Part of a small language model's weights.
Architecture: RMSNorm before each block, rotary positions, untied embeddings, gated attention, hashed n-gram embeddings, an embedding shortcut.
Training: a variant of Adam for these matrices, 869M tokens, 5989 steps.
Each number is 500 + 25 x the weight over its row's rms, rounded and kept within 0 to 999. Layers, rows and columns count from 0. Numbers have three digits each. The size before them is the row's rms in percent of the matrix's.

# o: layer 2 attention output (transposed), 384x512, rms 0.0328, rows 359-383, columns 448-511
# v: layer 2 attention value, 384x512, rms 0.0315, rows 360-383, columns 448-511
# up: layer 2 MLP up, 2048x512, rms 0.0357, rows 0-75, columns 448-511
# down: layer 2 MLP down (transposed), 2048x512, rms 0.0333, rows 0-74, columns 448-511
o359 083:537513469507485535531491472513498461518519505493482511466520497501468561479486516519481520484521490508530445493534528525521502527480490489493528486521544522500492474505463542493531531508468497
v360 091:489498532532501459518448526526508561510500485507476518480520534487519513469510492538502481500511472504524519454522478503515485489462517461495472532482514462562522501490544507492465468478490482
o360 090:561510521488460517505508492483483473510490500532454502506524484502473537495476502504488493481501524550502476487477491496498516499529476466476489508506526562500489491478511482455518515484532507
v361 079:528491527541531494532499507512496513523489502487494525480500545502477518463500537481443528501459526514460510535505545451518494512462501512474505480512476491532491473496472500487517500520469498
o361 094:535524496526473558534461513501496448481501468534520535521480512515478504472461545480471501498498491502548517458519482533498479457518469498515523444528474489500475466497544530492477472506525480
v362 084:489479471479509490497494473497462534491494506479538518481601492503538546511509489545509436456518501451500483471529503541518490510528496513547508520446490494463519582499527466511475528487478487
o362 096:500489492491520477495474463501530536527537471486510493509494502499509485515457459463507521474521540496495504521491452496513482489509468498472498532491528492473494508517507515544484521505458535
v363 081:494519503478515458531516486473477497478490527451488510476526489501520519501482467498509471529509531466527497481521491492500497482474521501488509494523568492533502502491529478497520505480505438
o363 107:485494490481496489514524506505478499501545477515526484485481500473500528484512488535520519514491513503513478484488466500491496515495522488504463466487468476476514521496469488502534530500497532
v364 091:498528495520486487501510531510512534541476515504463497464490499479473499467504524488526489466517499515485484486482462510510472486475522464522486522479480499517491456501483492511533508504536477
o364 101:493533526511468491484463567492538497491502528477482512527502496461505501453492510553466522510523478520484502470483540490529538508493491501493473498504534505487509514500535488510519475543497501
v365 077:506440519502523524515472494518526462505503529528551469488489547438477490489508512503468493502510471503518497478484513510538532506546498509480505491452476498474451510516555520495500535505506516
o365 102:539480487503481485498523474478464484474530488473530464502483477490508486505497487488446534503476539457503507461486550504495456483484505503521459532479518484505513529477495509489524520468510472
v366 086:480534485481508535495528522491500470549504464540442513506460466550498512550556485513464474475500490545464502506514497528510487498508535482522492513448482518533518531513457531444517529474486483
o366 091:469475517499483476525473503481516519456505469516489546561539491500535511485499513491531501491468500497484540464520474471464509497585487481485503509549471504471511484496532488564535551486504493
v367 084:476508516500510509509506490492482501536489503490519535499465488515508527514456540523488510512522520452514498470501429523487483495478505475493477490449471497457474493499488521542486490547512514
o367 103:542497504511480516482489520472489512484485496496467515462474513499502489499532520445474453495531507462524515456466509474519468521506485500502445502547499563534457512456494523534476515510514496
v368 085:435506484496491462501436504548513523470502463481521484513501523492539501485502500480489482552469495475522500514542551509478470517493461510487513473531549457529490503533532522528463523470477500
o368 086:469497510506475533516499485486482491524537532490520496521469513525466483531468487444474519479497546488509438529500496543507504522487515479497506509482491448510513495526463508514512510487479487
v369 095:512504490480542480489532486489516472464496516509522508515516464502450508544476541529470533484500517473471499497492473487473524500451517533466493501506499524481490508529499545492477505518487524
o369 107:500513487516511438490462508512554526480484507484542562517516490464489501526502466469491475490502496472535519521459487494536526478516504470470495461478486526526518486480497552506456522485496494
v370 077:504481459487498480528500522524491519516491493512502476464482470482554539492498468517480480495465519512497515471535501489500447489463499497524511439466491511499508480518473479535480497518493493
o370 103:473533463509524474528550503505503542493526550482464459505529487474531544518446486478498536487512511526503492497540503494530539505550415520474474496486508524494500523487481512538479455486494479
v371 082:483506520537511491483528532518521514518508487500473482468477506507463511489508486524503566503492516524501491489540488494497469503494475460484486526533458500502483538468485455504511479550505479
o371 090:578505488459495487525511474454491481492447519473506470514494506458484498445504489510465490434496524485498445501483511560529495517509484492521516510529571522486525490523476519488531504526517504
v372 081:514497508538491454495464545494521508556521521517505491472477554529498535479513527468493502486505501475460503567515497517483512495499475484513517502477539512476492473476507504497455464441500495
o372 096:449526485493541493497521481500535534457488514479529506487516492487548470507489511466521486527513535514454478515515476488491516442518511468508480498540502483522499506461495503530456492514450533
v373 083:515549498519493528515500505501506524525510471481485471469493492550490543503497527521481512508519503476527480497475477516491458519509474510495509532521485533503484497443474472529504464500512477
o373 101:516490490470543486481517531455482500521488465515487467525435517512528475474506492536523495499508523476515486483506518495503478518469512529519494499509515538492464506486513463480501457544508513
v374 085:519498483479490497479478473475486479514488446526526497523437491497485501529536489492456464508526518553484514542490507516447495507485475506516485507530502536531509450504456510513520526531503509
o374 094:493492489473491508476464508509506451480489532516453509500521487490476506480506488514502480491537498488492491471477439532540513503506523491510457486497510513510516515530502494534493491495500484
v375 092:515506474468498532490527474490505486522512495494495477492526509551480502509494528474520514498443520529490488441501559466494512493482479529520513449531555466437504483523493521519526496474506504
o375 091:510487524544494539494537549503521466493525488500486495506528457510513533474543516530508514511487516505478478534503498468469490496468526511486517497528482556496500498541486520506503489548520501
v376 094:469552511484509507512512469515525476495484509452517473489468553516540510479524528451547514510499478500488483493491561481523480497523508492517509464521518477499481533499524463522517523459525511
o376 095:441506489473493482506494507486493480464512453484431493467517458509554534516489461458493484526489457518480504468504541478546501477494533521515487477515495499428478535481513505475517508516519502
v377 091:484494506529503465499484469569520521479526503513490498545462536464489496525496512505495484516527475442523463522504496517481485512494478509529505465522496470566512531521506490538490550502538489
o377 101:476526507496505544495493466494530488496542490470529512496477518506532488455497482491459496516520498556470501493521531479527493516516542476466523504530509520481548453504503530496499476558486492
v378 094:464539474470516448508464502520517513501532513446508484509487458459571477500422527487491451509529514494476513502518447531508500495496503494494528542501496510473542524520479481538489527510484506
o378 101:546526517492513522517546492499511488563486535499457509514485496496530487534531472519519548508486456488531492507548478472501550535501488514531514515474516492473519492455518490516540535468531486
v379 093:497546465489470468474514500522513501513541507507507565511483528516514515500494472501454513511458482524489514494471526537451512482474475498536500564487509552478494487487518575511484522564491515
o379 097:456536470491499483521504540516533451520502497493505524438528505509488492464492509511509495443468477532486473441481499471509532467517451495487481485499526535463499527509478505487485478480504524
v380 076:484465497481478510487485493520495482506475455571480491534559481535546437562502458464471493492481489530492525490532522494549517463514507521479511550512493556498517504486517494547492523562503517
o380 107:507476467478447432478505512496473551482483486556489573504538526502470490517537471500481443484487510535469508488548503508508509445505481484504514497510482465531510514488472504473526472452512504
v381 083:484524522541521519502467520539484486485519466514496496516430555515452502509507466492469449457533524523501485464509475463504490497535486467488504499521473515493524536502489522529530503488517521
o381 111:530526533503513474513462482513429543478506518491496457507505493509479532561460497502529457462495463498521501490464484498486480500530484514529503493483447479497463534478541499481541480492521492
v382 098:495519534519511468478513509500553514498540472483499540502518517524462536468475532502477524546486502495486516491485498504492531511468520490478478465525492521495511487460504547490488503463497475
o382 105:498513487459482486461482481470492489479488487494482513529502518525506462474499503532512466520535525474441506502454477477485517520524525503483435524481515483536484466472486537489512517502476521
v383 085:530480498492495512517540484535552436540507520494505530486503541526505524504502468471490493555482470554523505467513517473480520510478545563481496504563531454502454472496485514494519534429533510
o383 103:486532486506460456504519511507471495505492505519539509495474473503487532511542510538510461496490537501515500461416488472488485477513496545495498508499443522561524524473493522517486480515492502
up0 095:511535498452511522511473511514496485465541520484472516516489525508489520546475523477485508497496449522481517500511492512529501517496480479504492518488528498450504515524512495497511472448532544
down0 099:516507477454452539529512470516530516506506507500484466534482502508500495504477542448494500502536515505487518494526513552510469499468476474468524524512475475481478544514490504486494475504546559
up1 094:526521516466510524491515525520517537524510480478488500518485515527457495479467506482530525506498478512509497508521516518509498534508497460521481508489474500503489513522501480476513511469524497
down1 094:506519483533523450523512469469476494523491529518501488515527447524514508475486549516491551524523515522490519483531464505484526506511511510509521494521536457500519452457452505471498514555487538
up2 114:514481524484512496490477488461482502457519472526499477486506488443481541473510508490482472482507496522488523505530509493515496528496485483496525502459533497467479468511486495555504499489483503
down2 109:500487495540525518545481496496499469455535518504507475529474477528472536490502488479537527475539514486508514505515500477459540504494478522504511486497472501452490441503464503490551478521488536
up3 108:552477517510516445536453492526479527480482464506510442508489475484488500537476487473508513478497487531479506496498518519517484492509494493477542486495464474485528502500536470497468540486482496
down3 109:533468453509552467529480474525483498469526461523482483465442482474507451545494476500489443457498493496465536521538520467499546563555488515485556499504477470546452522489535526499517515492480503
up4 105:492455524533499453503506511451516545489522489454520483507480507538532509530512516518538534514520486484458505524455495497485500523516476485470487521504484537501529507509550453550472498494522450
down4 107:537545482487481516515513537518505496522511522472525503501532502481536498505482449467490490523532538520507498533429501549463516497457472505522458545453481463475500520477459515486459461494514535
up5 105:529505520523497476452503521503494571527529510509476519490539497476498533511530511576471513444508497469481523478465486504522439501488494497495515527512488495474478529550473514543423476509548522
down5 107:524485519491504484550484473506507550513529483494462531490511568484474524503525469514500491504502541470474522526527474546471510506530462502489489466499498481487504502512465518473506487538533537
up6 104:555464504511489481511512474480542527481502488534544533493577503481532545477491492533503542539516485502472462535515465447464472494493536470521499495515517474460459517536480494501501482492503493
down6 104:476482533515534540507519498497516523456522527475504511506499489504503474532512527549530524522470479536518491529479488498526461511495469518494479483495454512524476469501502525497523513527504513
up7 119:489517509512485445468456515425506521523511511536483531515486482498503513494459502512490503514488487565478497454477534534513473494486525483519527540519481466514496524490507492564517471461518485
down7 115:502503473521510521502504547515523510518515488514472515522494505471484499504487492481507470501518519485541511482487460516499523488491515492516491557568531510551502520466474519498507467477519482
up8 093:519467534507514475507466516514455474479511521536499546515501502544500504518479496517532482521486477505483529485500519517476467581522505504499497506501495526541478527493494498524455496516551503
down8 097:491470531513498468501483491462491505485508494509518522523452519451494509488492500476498467498530498531492457483502466474504512478555500496521548518515527499508480483524544457467508494463529467
up9 111:494526539472510505478488558469512516509533553461483479494491564483521483456489484547501487483519512515462480458488496490499523518554494526492523500552493537487514506504539447506478498487489522
down9 107:503516519464515495490534483499533497490493517511507460494519513480543523503511526549511526509553538492491454503475532494547487477555441510516536508486522549505513575479501491516513503464473493
up10 088:462524491523516508504473530498525486513496525438481486499461516528522501533524512494500519472482502485484478479520543498531483506466511422532505478516474515517507530477470487544465458531494528
down10 086:526485488489489487466471483505527537521504477517502529558508507518494479512489503494501528479512528472566509531456533514453467528472456537460505503494502510561507491492525509541545458468495441
up11 093:519485529525507504473525545519485518482472502520524545531479506520519494523516492491485490497496486488471487523472488475485500511484473516533504485451479480480501519565493534535511489493489491
down11 096:491481495529455482536540482516495531532491477454474480466518558509521508476474485514497484524494506470511500497506496492482519476479492498460519456492513511503495490552562495487465514499513482
up12 089:511487486491535549487500518516497538536514497490483484524498482493500512518524502530495447536521486495504513485488548542508509497541507473552501458531510521499532536496508510501484505488484510
down12 089:533526515508491478539515451512498474484480490503513509496485510481491501480463525507515531456502521504458430537504469473502473528472479491444534515466511498481469460510516505522510472519492487
up13 093:517490506487521487511510527461496539491487546544519495484484465494455477495459522493519473462510483541506510507461512507520510526543526448486541515519485505498459517485490557479503542470504501
down13 099:498502502489540515513523482538470519490507495533522515469498467517509512491477532515480494525551499520525498510462468468497460500507482503498497497482485524549493472434529458507529553482501548
up14 080:468483495518482459493514553473506499520528493492493509458486519532472478475475495519471480492488491490523465546522508511509510495465472533518503521498526513519524509472472508522488531463485506
down14 079:501498412444483472455529514459543465476492543524533478479475499526478474543468509475484502475491511487493490535498458486522501491479495507490468509491534513500487508518508528451504507496463485
up15 102:476501512490511468461490505494476513470521498527513466477505492533503481492500490482472539532516514465483473475499456492551502489542510478508535522490549498517537468505529495473461523512538511
down15 104:497514493533469524513535543503484477490478461510495501522476504541497449523471479495525519507488528482504493502475469486490479500528472475503503517459524477456529463485492519538469522484461498
up16 097:476495521493505511506524506512447502561491477466449502551484464474544475506543497497511490482503499521545485515479504505519454554511494485468537510504492530483489494527498491516482523495536496
down16 096:457490527521539529531506493542451506502491501471483491522485521473513475505531516488534497452458490517505472490514500489523462490471507507401536503516507483458529505493527521519484520503477482
up17 089:462525513484529474454515483501481544450521514515511487475513523554483455520530498541500476454506526487539543496491486503505467547495483491497503498510483496498509509536518500498478514508471433
down17 094:487502533511483519498487431489497546486490478520517487496534491514510444525537474484511440521468481468546441535471497499483504486503475533518489564485490505511492530490538493499483553508499478
up18 109:530494503452516520494529475484519495490566485556515491476526492485511476529557505499453497470516508515510511564508520494486507507495462490505495492502510492507492492527508530505501485473579484
down18 106:530513499467531516504496481530547521497502521535472462518519494483501503515511480460526471485514515465566531487570523511437474560505508494533523501486474535546503498480531474497509464478539500
up19 101:462452490485492500483515509500481480516531493504548526522504488468511506471506505543476487520502494507495502522515481507484536494551544461499512482463473500507513513506481498512458523503520463
down19 101:437506503491446489497499505482528479513527468538485520542490502467511484518489493506493530520507514494501471460500525485530485525438512505468528547496499496465515508537513477514517553478494496
up20 119:494462485494490479432522514479535476523542495520542466470514457521530530459473498503468523500518512534490529505508483494516489513475500479535488515482513555447507525565529536521487487478499518
down20 115:464439478492451521488474549525493486526491472500541439522503520499476512482500487459517522522490532491538542484446493487517532483496484489520476480477483546468506491488535533533500505503498515
up21 103:460494498516503516494508475458492470482477516508558526509527472476511514543518529507517526488508493487498490482471515532505492510562505502486516501449496539495488501518529488506452498496520495
down21 099:485525470515488550512503502430510496514531538508476491505512472525504515523472517536476519521469486546503488496492474568481485476459503468503505519534491534528471484488499512528478496519557527
up22 110:501534535518517483510483521452487485506512521511461484491478485523487510527458491494519545488544509492492519467476529454500519505482524526477557501517517493503446488473512488509489487490476496
down22 106:490500459492498509464524495519498509478506473485503501505490497511509495498485512526522475514443481529539562465524510488519499521472491540513518486517533514473530501494503508520509496522481501
up23 091:470481514503498494507480483473519514460542532461501452496451477531529501495528525462492557496493486461550475463468489485501493506485509469501530505470490565495484492545507529515499516505477513
down23 090:507463496497480495561485493496483458493471502480500535487508511482500524534507489445504473491454496546494518530515530561515496482530497527519461491517489504479477506509453498514511514520512506
up24 095:501489503511498498456509499499514530467508543477525492472529536441485516515483490493469511491500472433493504487478504512487499530455471482492520452476506509533508488531543501524507488489557500
down24 096:490480508478509490475501538493507517515510496483487459510471472495505470509465517507533524494531469485538520546410511498459504484501482503511489521507488532523470475478506519484520479503482567
up25 103:510506517498473493463412455515474506457514471518515496459514466498492461478513501528484495455499486478446560490481508490509508536472504514492539492501488491493517493468484540520484477496492473
down25 104:535501504443505500441494547522524489542530498453527517492490496526525472507493507514474516564508536468489497514518533459480510475471484476472502456484515499499490481489536506495544461497493486
up26 095:463474488466507491456465457486512515511506497513508495492487497557487492517508504492522518517486512497498547442496488527552477486495499476497545531516542455479498522473498541532409514504500518
down26 092:496504509531489559511526515478538548525515506498480529522476514468492532445498473501488460547514472481472529517430454492476507531492511488481462538536481464464476480484517513459464492465465516
up27 110:501473492513480506505486448500514540530484485492518545492517526449483519545539516494503519469519483485503518548497470460539474525479492466504485495523496495508502488506495489467483505457532509
down27 106:496496471515503510521511483455515493509516499491476492510523554477475472502524459510498476475511498494529508487510491510507481521485482509472496489474514507537491496478488458491521519486554514
up28 086:492459508500500492516515536508469545528534478537464525502499528549492491472481534492484490528518523495462521573489503475530515531535493499506514554468534517530477478488501534471462479460493500
down28 094:500476550520501444501546439463491523505493527501515484535511482537503496504468506546507480509520498413507507524514444491495485486500495461530507556475505508550488479517490497465492506543489511
up29 110:521499527510481521477475479517527517465479501509533520482481506530487520504491487520459527497493493527461489505484458476477463506572505457488544478450508526521537497516491534490506471517569474
down29 108:541472527494503499509494532515555472503510513475521536472521526486521499521473496536483516469509450486501493468482477467479485510527517445513535492473497491512499502481560527508527487506537486
up30 094:520518538526488508515480472501475514498496533512486534543479510473485481519501520523538518463513461469505497542495466501507477503513508487498514468491509469477491540548521468490482484489534484
down30 099:472490517507494504519489482451451505477502518549478471483468485475479492487502470486505493483521488513483447536519470468490501501514491460492530475544514519472460540501499439519532531462501513
up31 099:484491554478502469510481504490469517456509551482476473489494433491485545508466490514495520501496446545514476526527500472486478531489504528528549483515487466469475499517560480484495489535539494
down31 099:468434475471427525508492482458501528525518521535482505496524494496493508512475508484505499506460493494512521560514518512505468496527504489498516505482497536485481458460522501485467508504506500
up32 097:478498506522477497485490517495533507513509554454497492494504507486507504501473514485432590487517527516520492487506496497504507489490473487494486468526490492552504514495497485498513490545507511
down32 100:468483512526472534554535500482511521500485462520545513500489492514465532494433462504497488474492483481508472490523471500508525491492488476517480492498488479496535485487526483470493555516485466
up33 104:526485524568467484472529489498469499547512504500473475492514470490490509530485508449501518491508463499476536482460493481476517517510514498481516482512515506478542504547503502467479518452484498
down33 107:530501490503513512483558451511495477482461488495520468504463452470470500528512500470539481499501493544504537497501574491514494554528532526487520504491509541528506490500526519534544489474489468
up34 097:483497509460538468476488477486463476508530505512480473493540507476489507574503485525476515463561502508499471504504520480523524490492495485491463478480465448516471519497509485507526502492522484
down34 101:524540541552506542508577490494488473516484482525504535518486461512474512529499498464502568497496496487535509506497480502486516491524480554467470507484505485461480483493526457491504513517487504
up35 106:517482483494460475460521526515473491546489535495577507483513488499511490540506505495515521540551452439522485491472498496514495514506534438509481529451492490477527518474462472505445468484495495
down35 107:513473517497467450498510511551505548521543513513477501475518508496488497505476469516528450498534515475504488516490506476431527476533497498486463502477487498480509534487484486449481480547464513
up36 110:469479532528462482511487494476516487489519559544543511519469519532534500503468519511463516478493492504502508538446522524510454470517538507489470514509532529495507496486545479545517506514483459
down36 102:479494480495513507514476516492493449518508484468514498497524517521478463464520472523507509479461500496487493513502522483514515470482462523496537506512499503483485501451497460452568541558477480
up37 093:462515498512489511500534458499522537514490476488484537461468511467491500548484524460484501482529453509466520479478459470504515517462473456447517521488426485495522516499480462493522514472524456
down37 100:495486500532492483510541510537496518500512516445503529500549544490486533489517500499505516486524485511482533498481486469547495498462540513482528490487465474483479527483471510444482511521515503
up38 113:505463559520511519478493509496446518453486504487487471524497473493544566525494520554518519513518513476514491491499434535478527534516507454499573477470511496493526518499522496522514519484548481
down38 109:509470517519484470503494487494458449510485507469535506538534527529493497480492542505483564513476505497482503467523505507496512498461476531473525516497528510527514514511502517493549470497498505
up39 108:473463471501444484467515496482524484484544539503527475497486480495581536534494536509463513497516536474544457489497520521485515483505535477512496463510510507451503536445500498535497500525485468
down39 102:515481500493441475452468499510508524491509482480514499510444507517473548487475511480475511541516510496507437495501459516449516492476510487509515503497482513467531551470475482508533483534512498
up40 099:503463530478513467492474473433460538504489509460477529448535514521555543470496491498485510532504494501472515474469514511487508524517533503489506513521500498503511519526488488474514502422541477
down40 102:497449529456501521510496510510474533430490543460454519463508554473485538475464479514464528547525496510500521499516514506494519524495505542468515476459464458514484529506502494486544479458538533
up41 105:477494495550544487494542514467516481516530476528484475524504508557502484547463484539463519476485517493515525541478542499535518477520471525495488508510511506520503460479482520463477514474504488
down41 103:454494494547508474526499530495533477489497510481501469480473508498531478532558502535520507502490528456486547498514516500549509491507466496545482529534512492508515481542491521506490491566493479
up42 122:483537501532528489532469520498521506473489510555547559514519504497508504498457495519488503522537482527501487487495491498492475526505521487493488491504477502502517501532471516469515508502522483
down42 111:478473505513527520466469529525461465470492515486472555542484497471470529488495535533512491521507510488519460534484487515473507504526484526530487489487495507495492468538443521485518465495474486
up43 086:540480513489480513477499502530489481514465535583518500473537521454503527492532520466483498517578516542514442457514525494516492515490524462512511493460539532530547530541506494510479495468478478
down43 086:518542438485511513500500530468506499455473528449514527518473492540522498511480482498513483493499479544510508469517452509534459491467529507525540523470485491501521497528534507524504474538511503
up44 098:477476490503504541495490498486500515536578531497503493506497514487478513527446512472448541518533524470506480486501503486530492472489515509541517483493486510527498470514478499520540493469485497
down44 099:502491511537523541488532509450483517533539441474528470493527536508470518488498483487476476516480529496486470476505518497514503489470545507501485490521488438523469464503509478498506484523475525
up45 100:539498494534484514532495510485517518494472496489476511515512478489514499528500507543471577507524477494457506493520486484467500481456498473476500498501481498511535500531541467491508535519533466
down45 097:500510498470500547467492486517531539521546491460488483502526483500536473540453481468488520498480449509531519483490522487487492494491474551506479501500499486466480530517518497510488496496464475
up46 103:494497512489528491507476528506492490506518486525484522460470475490505544484510537516474515535521484472490481432530499519473513520512466523504520488510523467501487489575495488464487506497565515
down46 104:499495507498502521509517514525502473549520485510503505504489493498466432491454512478466471528517501452528510484503428572490500496510458512479502495519492511495483522465474476492465512505555563
up47 096:523495525531458474505523446445515454479473506483509509492509490466564530478457512517503533504526487442493510524512529521515511481486528497495499512494481486497520534546494543506525479521483509
down47 098:516502504495503513474507531497472468537542476493477495522476522487510515543484510503509495450511507473461531489509507482478531482475496469494502501465512529525479482465493530551537471483483520
up48 093:493464484481537487486504529522497492502490511481493504492495507527494491512456508504504509478505530486505455521467471537519491500517494506548500431509482513414499495519504508490455508465492510
down48 091:504508480505491474497538480520479455526480474491488509511489493549523515535484494502505502509476450509507485488540521549490474512501489503470535497454517493553513543519494487493538506537491528
up49 103:509486556518519490546504509503515539533522514495511501488513462511553485478525483473509546492491465459488497455462490506493498492470519450505542538488502480485496526537488461466529535493541486
down49 104:574533497489535484530482482534525532492500523545514497485507491516522530493504455503544533504510476510535523446501505469541478498457508479517532533484520483481486506515500514558532520442535557
up50 095:521537527497531491521493501451474476534498476510539506498501480494561526510447513472469503496489450537553449504506503509484512542500552461439503550481453496463497503526471501472521499477558491
down50 100:526474494520490507509474501487518507494481469517521514509480484496529517485492470528508467521498509506533567511479507549466521509555527530494497484521491498510512481506496524481532482464546515
up51 103:479487545504487499488481467463507472509491514475539506521478465455492497477486485472543486480493494510492492521540498530509503510518558503496507502485497504473506483505541508494487570502526510
down51 105:487522512508519500499516498485526496509481504492498521526509455487493502500514468461541503518517515523495437534509489539492499486475526507518466523500469485502508491518510496498533496488496505
up52 110:515468494470448501481499519486533506497509498513466490495477497480462505497504550527501501518494463507513506509472525506537532527472508512490495497518526475478494446477531490508522517482496486
down52 103:502502535497493505490466470480569504532467491492480514447524497391513508543519511502484484528518462485521464475525482522478498515497453495458498508508490515507507507494506519480518501489516450
up53 081:495523491499496475473526441494475529511507476496537487477496528467494505505509532493499495498510498525543525465530500507496453494505490477455496471533472517529518533543477503544517521494492512
down53 083:450482478477449505483523467494505498490489519519479495513502514531498472522498479509491492490478483520491435503489511503512553523512515498469488492439515528508490483459501508509473520538542489
up54 097:515502477506469467499487496493492543493515491462519488497479460519517492553501473493527484492481474450473551472523512496523479494529506502515473511552478455526515512500524491533513485502532511
down54 097:505486541521542497511526530501489498520512454467484507516507514534589509510518498506488476517501481464498517523500479463438536485492512494509470494464474500459519525503486473519473478482503516
up55 091:482513515465488485494506517497498563515540482539485477505519514501524507465509504527493479521503520477466520497456520501485502497528529466487502502504489529473494503528507519516478482479545491
down55 095:483528480494518485511500510516546495489529497550520531511470473518506494459540523487513502516515503480476499502476475463517465537458500488482474493512514475531477474444513499486477514524528497
up56 106:479513528519497493533540507459521472510479519511562479503472523481527521507490544482508518485464494478526493458486503525476503497468470488432490516500490497506478482481497510466505535500483490
down56 104:485485534464507492486522513506572468538500503554502503498509496482514537497489508443501466524441475461539555525512477510487523523506502517494501488554524521542514506484494551508494492543519491
up57 094:519448498458519470465505483467546483444503528523518498504503547494451494515515560536495524476475531504499541512496495457512477511491474432518501492537511525483497527537553532469498515450493490
down57 095:507480496531477476520482520500509539466463529543497496493511483464529501508523495485517494468498475501498479502483499502497537464496525478485462484511553507511444508526502481465446497510481464
up58 103:454535511497483520529461499491484506478527508483488506505498529500525486517533565475487469508509430509481481497488518524502479500489478460546527480513502538498536517508486463507494520470489512
down58 100:501533506550513537507489513494491460504496507469494482501538499479496527463476466503472478515552517480456504467461513499483500493522521521564437453472461527510491503515497476483534466501541515
up59 093:507507492500460496527508499469510531501543464486478483472510490483514532476526518517499506507526496425508467525477509507495471518501508487450485474451533529514495478478515487510466497521487502
down59 095:506523525453509513507529494493524488441472517523443498479525527473508492463505541503505481469515546523453504512539499502514487495504511487503516495502520500504475453503489519494494470479512499
up60 089:499530518514483485517470525521502522528497498565476515508499518502510558513516501509479476526484473489528535493514521523486494493559491483524483430522509473481488555501478542524477508456534499
down60 092:434504485469527472517505488465513471487494481497529460484498452521498471528513509524463480489514511500518534516497465451517494500554503550535503515476497514474549423502546511489513508468453512
up61 100:492498511515494453516520450505493539480506465531499489530508517564466505485474511559486496462507518504464485488500514530517469545497536499437545553520516510510566471473538458497495565506481470
down61 101:505481538551510502528508486516498481538518483443451478503450505531517513476501489515458476465477524451516503504522481544512511485500480498520490451483515501476497532470504485472511518491583528
up62 108:509505569518510474490488464472478548496511464542527515501493471492520515528480497517511552496522499494545523499482505530459496498479499488489530519479507480482527512462576436508533536507515460
down62 107:489496482504544494506498482506509514479551485497485447509528508470487566525526493535470535506510528445481504543508492498485513512465455485506493473524513507531487488502508515480509540503436472
up63 098:488496507505480535510502529519506482532562503498486488493466482467511504530498599505464505484519468494469492521500488477487492530483468545453538455449504491464487486509516465494492533508512467
down63 099:493518480495500516492506493523474512513537537531528509506497510500463533478489484482525532511529527498488479513503549499460505482450488440482471518496457478506537511526490532485525489485465487
up64 085:447486541504504509497523507500520475518474510523509458502501544557506510521471512557533499529476492488500519510488484455492512515525478520477498547472486488517542465438478472489497484480460495
down64 093:532515466488492495491500563492530518449511512466498528492498473502489503534515508499527501468492492503512525508497476508512505503475503536543491512489517505514514494491496518483466500479511536
up65 096:507504552516480485512533511464471508450490544511481465475493462531534550463487473513481498476506469489516514487496468456515495546527533526461529531467512455522494516496547520481479467501502482
down65 101:504461529506499507516540516467517473480486488519526468523468492457509517498518473529510483458500519496435478526482465470484532507533496505495465487493513481489483497509498520517535483475478508
up66 106:526504505515526485514523480463504487501509476515545512469497524508548503483438508514496537513464517527518492524445482531506464510500521491482510469483520488545477491509517523518503531532502479
down66 106:524514528556501530477521518477534501476529498516489476516507530503496505484498431513540521568491480524484500530537481456504458489510490487486534486493526521526528487521464490524463531494536484
up67 107:487500515504441529465535487512506499475521522477535511509461497507534516545493543473526496509495534516539514463484496522493463519514527437527519496464565530537498525503509500512465504528461510
down67 101:530476506459495516505456452469539494474535506490474516498507508531527512491518498534469476482517515489520516505551505475473467521469486526442523507529495532545498497488478496500530518480476470
up68 094:531459489516510499518514457475482536498496494482498489465492480487491493527484538494527535493494440474480533438508502522510505498521507508474492485496498480509556551505523457527452483516518498
down68 092:536518504522478488470483474518489484512477502514489488496478471509507481446537495434471480495507517510542499546515526516517508507536482478506516538513583524514474497458456499490520493473528459
up69 090:500491500508544503474538472497540507518486473506493456428518509479528513474477511542487520515501485475535504566505450538505467526489491444468494511524443468502491517532496438535489501527465481
down69 094:488537501494482507533477485475491555490510507472564472537509487483515465511494495529476458516512522517490504463456516494466488495523526510551498505461496511528515492471472517525494521516509490
up70 090:523511523501485515507483594498499531501485491532543532492469532490490560481510507488521502522540477499511464516458458498489490504542542514514508494483520512534503507541505522516476515514497482
down70 086:514506551507512519541503508479490513491482481485526519504534490469529499474503471523513504478522524499540490472521515491469511482516473536536505483518476494518506497478516573541479487495443494
up71 099:522499552501499517501482530457478499502537508472497478539467507487505560517482551519457502481540478476518495475523471546466456544462543526470495496498527519543504515518519477494498508509495506
down71 098:496499522522507526538490504501512502524549547474481486461419540479499478489528471513528485511490513517509492464533520511478492492455483519472494451485482519539474472459473546518485493549512485
up72 098:518500475559506455456507466491479539525487500466515463494473533533520495491481520514496500526517473490497491481463472504495526519503517512497514451493531490533504524549493430449495553524539496
down72 101:500512496514488510493522492480508487485475500488474505517453520521472502496478533513505540492545494454510528508492483472505491482466483517492484492508512466567499496483508481495524565475490479
up73 127:510504526517489496498525521460470507513522535482466457499442518479471522550479526505534537538498490514474489499469479503490477522469503491501523491482506489500472465488491521555472490448493511
down73 117:519512528536530489536495482490546488482539545481469479505499505498483507498473502452513500490488494486475509478500497488443491526476537495448459507502510524516454521455504535551494512498490502
up74 104:467505499510463500478513497494512499496539472501488516479486520496515513523492518466468506493528484480554483547472478497489497488481526479524522470474497521513492447510520505470493486508472473
down74 101:522478505515508524513486535517534509536505487485511505487541472499477460503515477496507526498480471541486522537476517507468503525503487458535471471471525538507476495503499535498493475480500486
up75 106:483528489469522471460517496441534517481497478491483442506481456514482501514476490525514532494496480518501472460506531505551462502464524479497473463485537475464580502508521494569446518519472510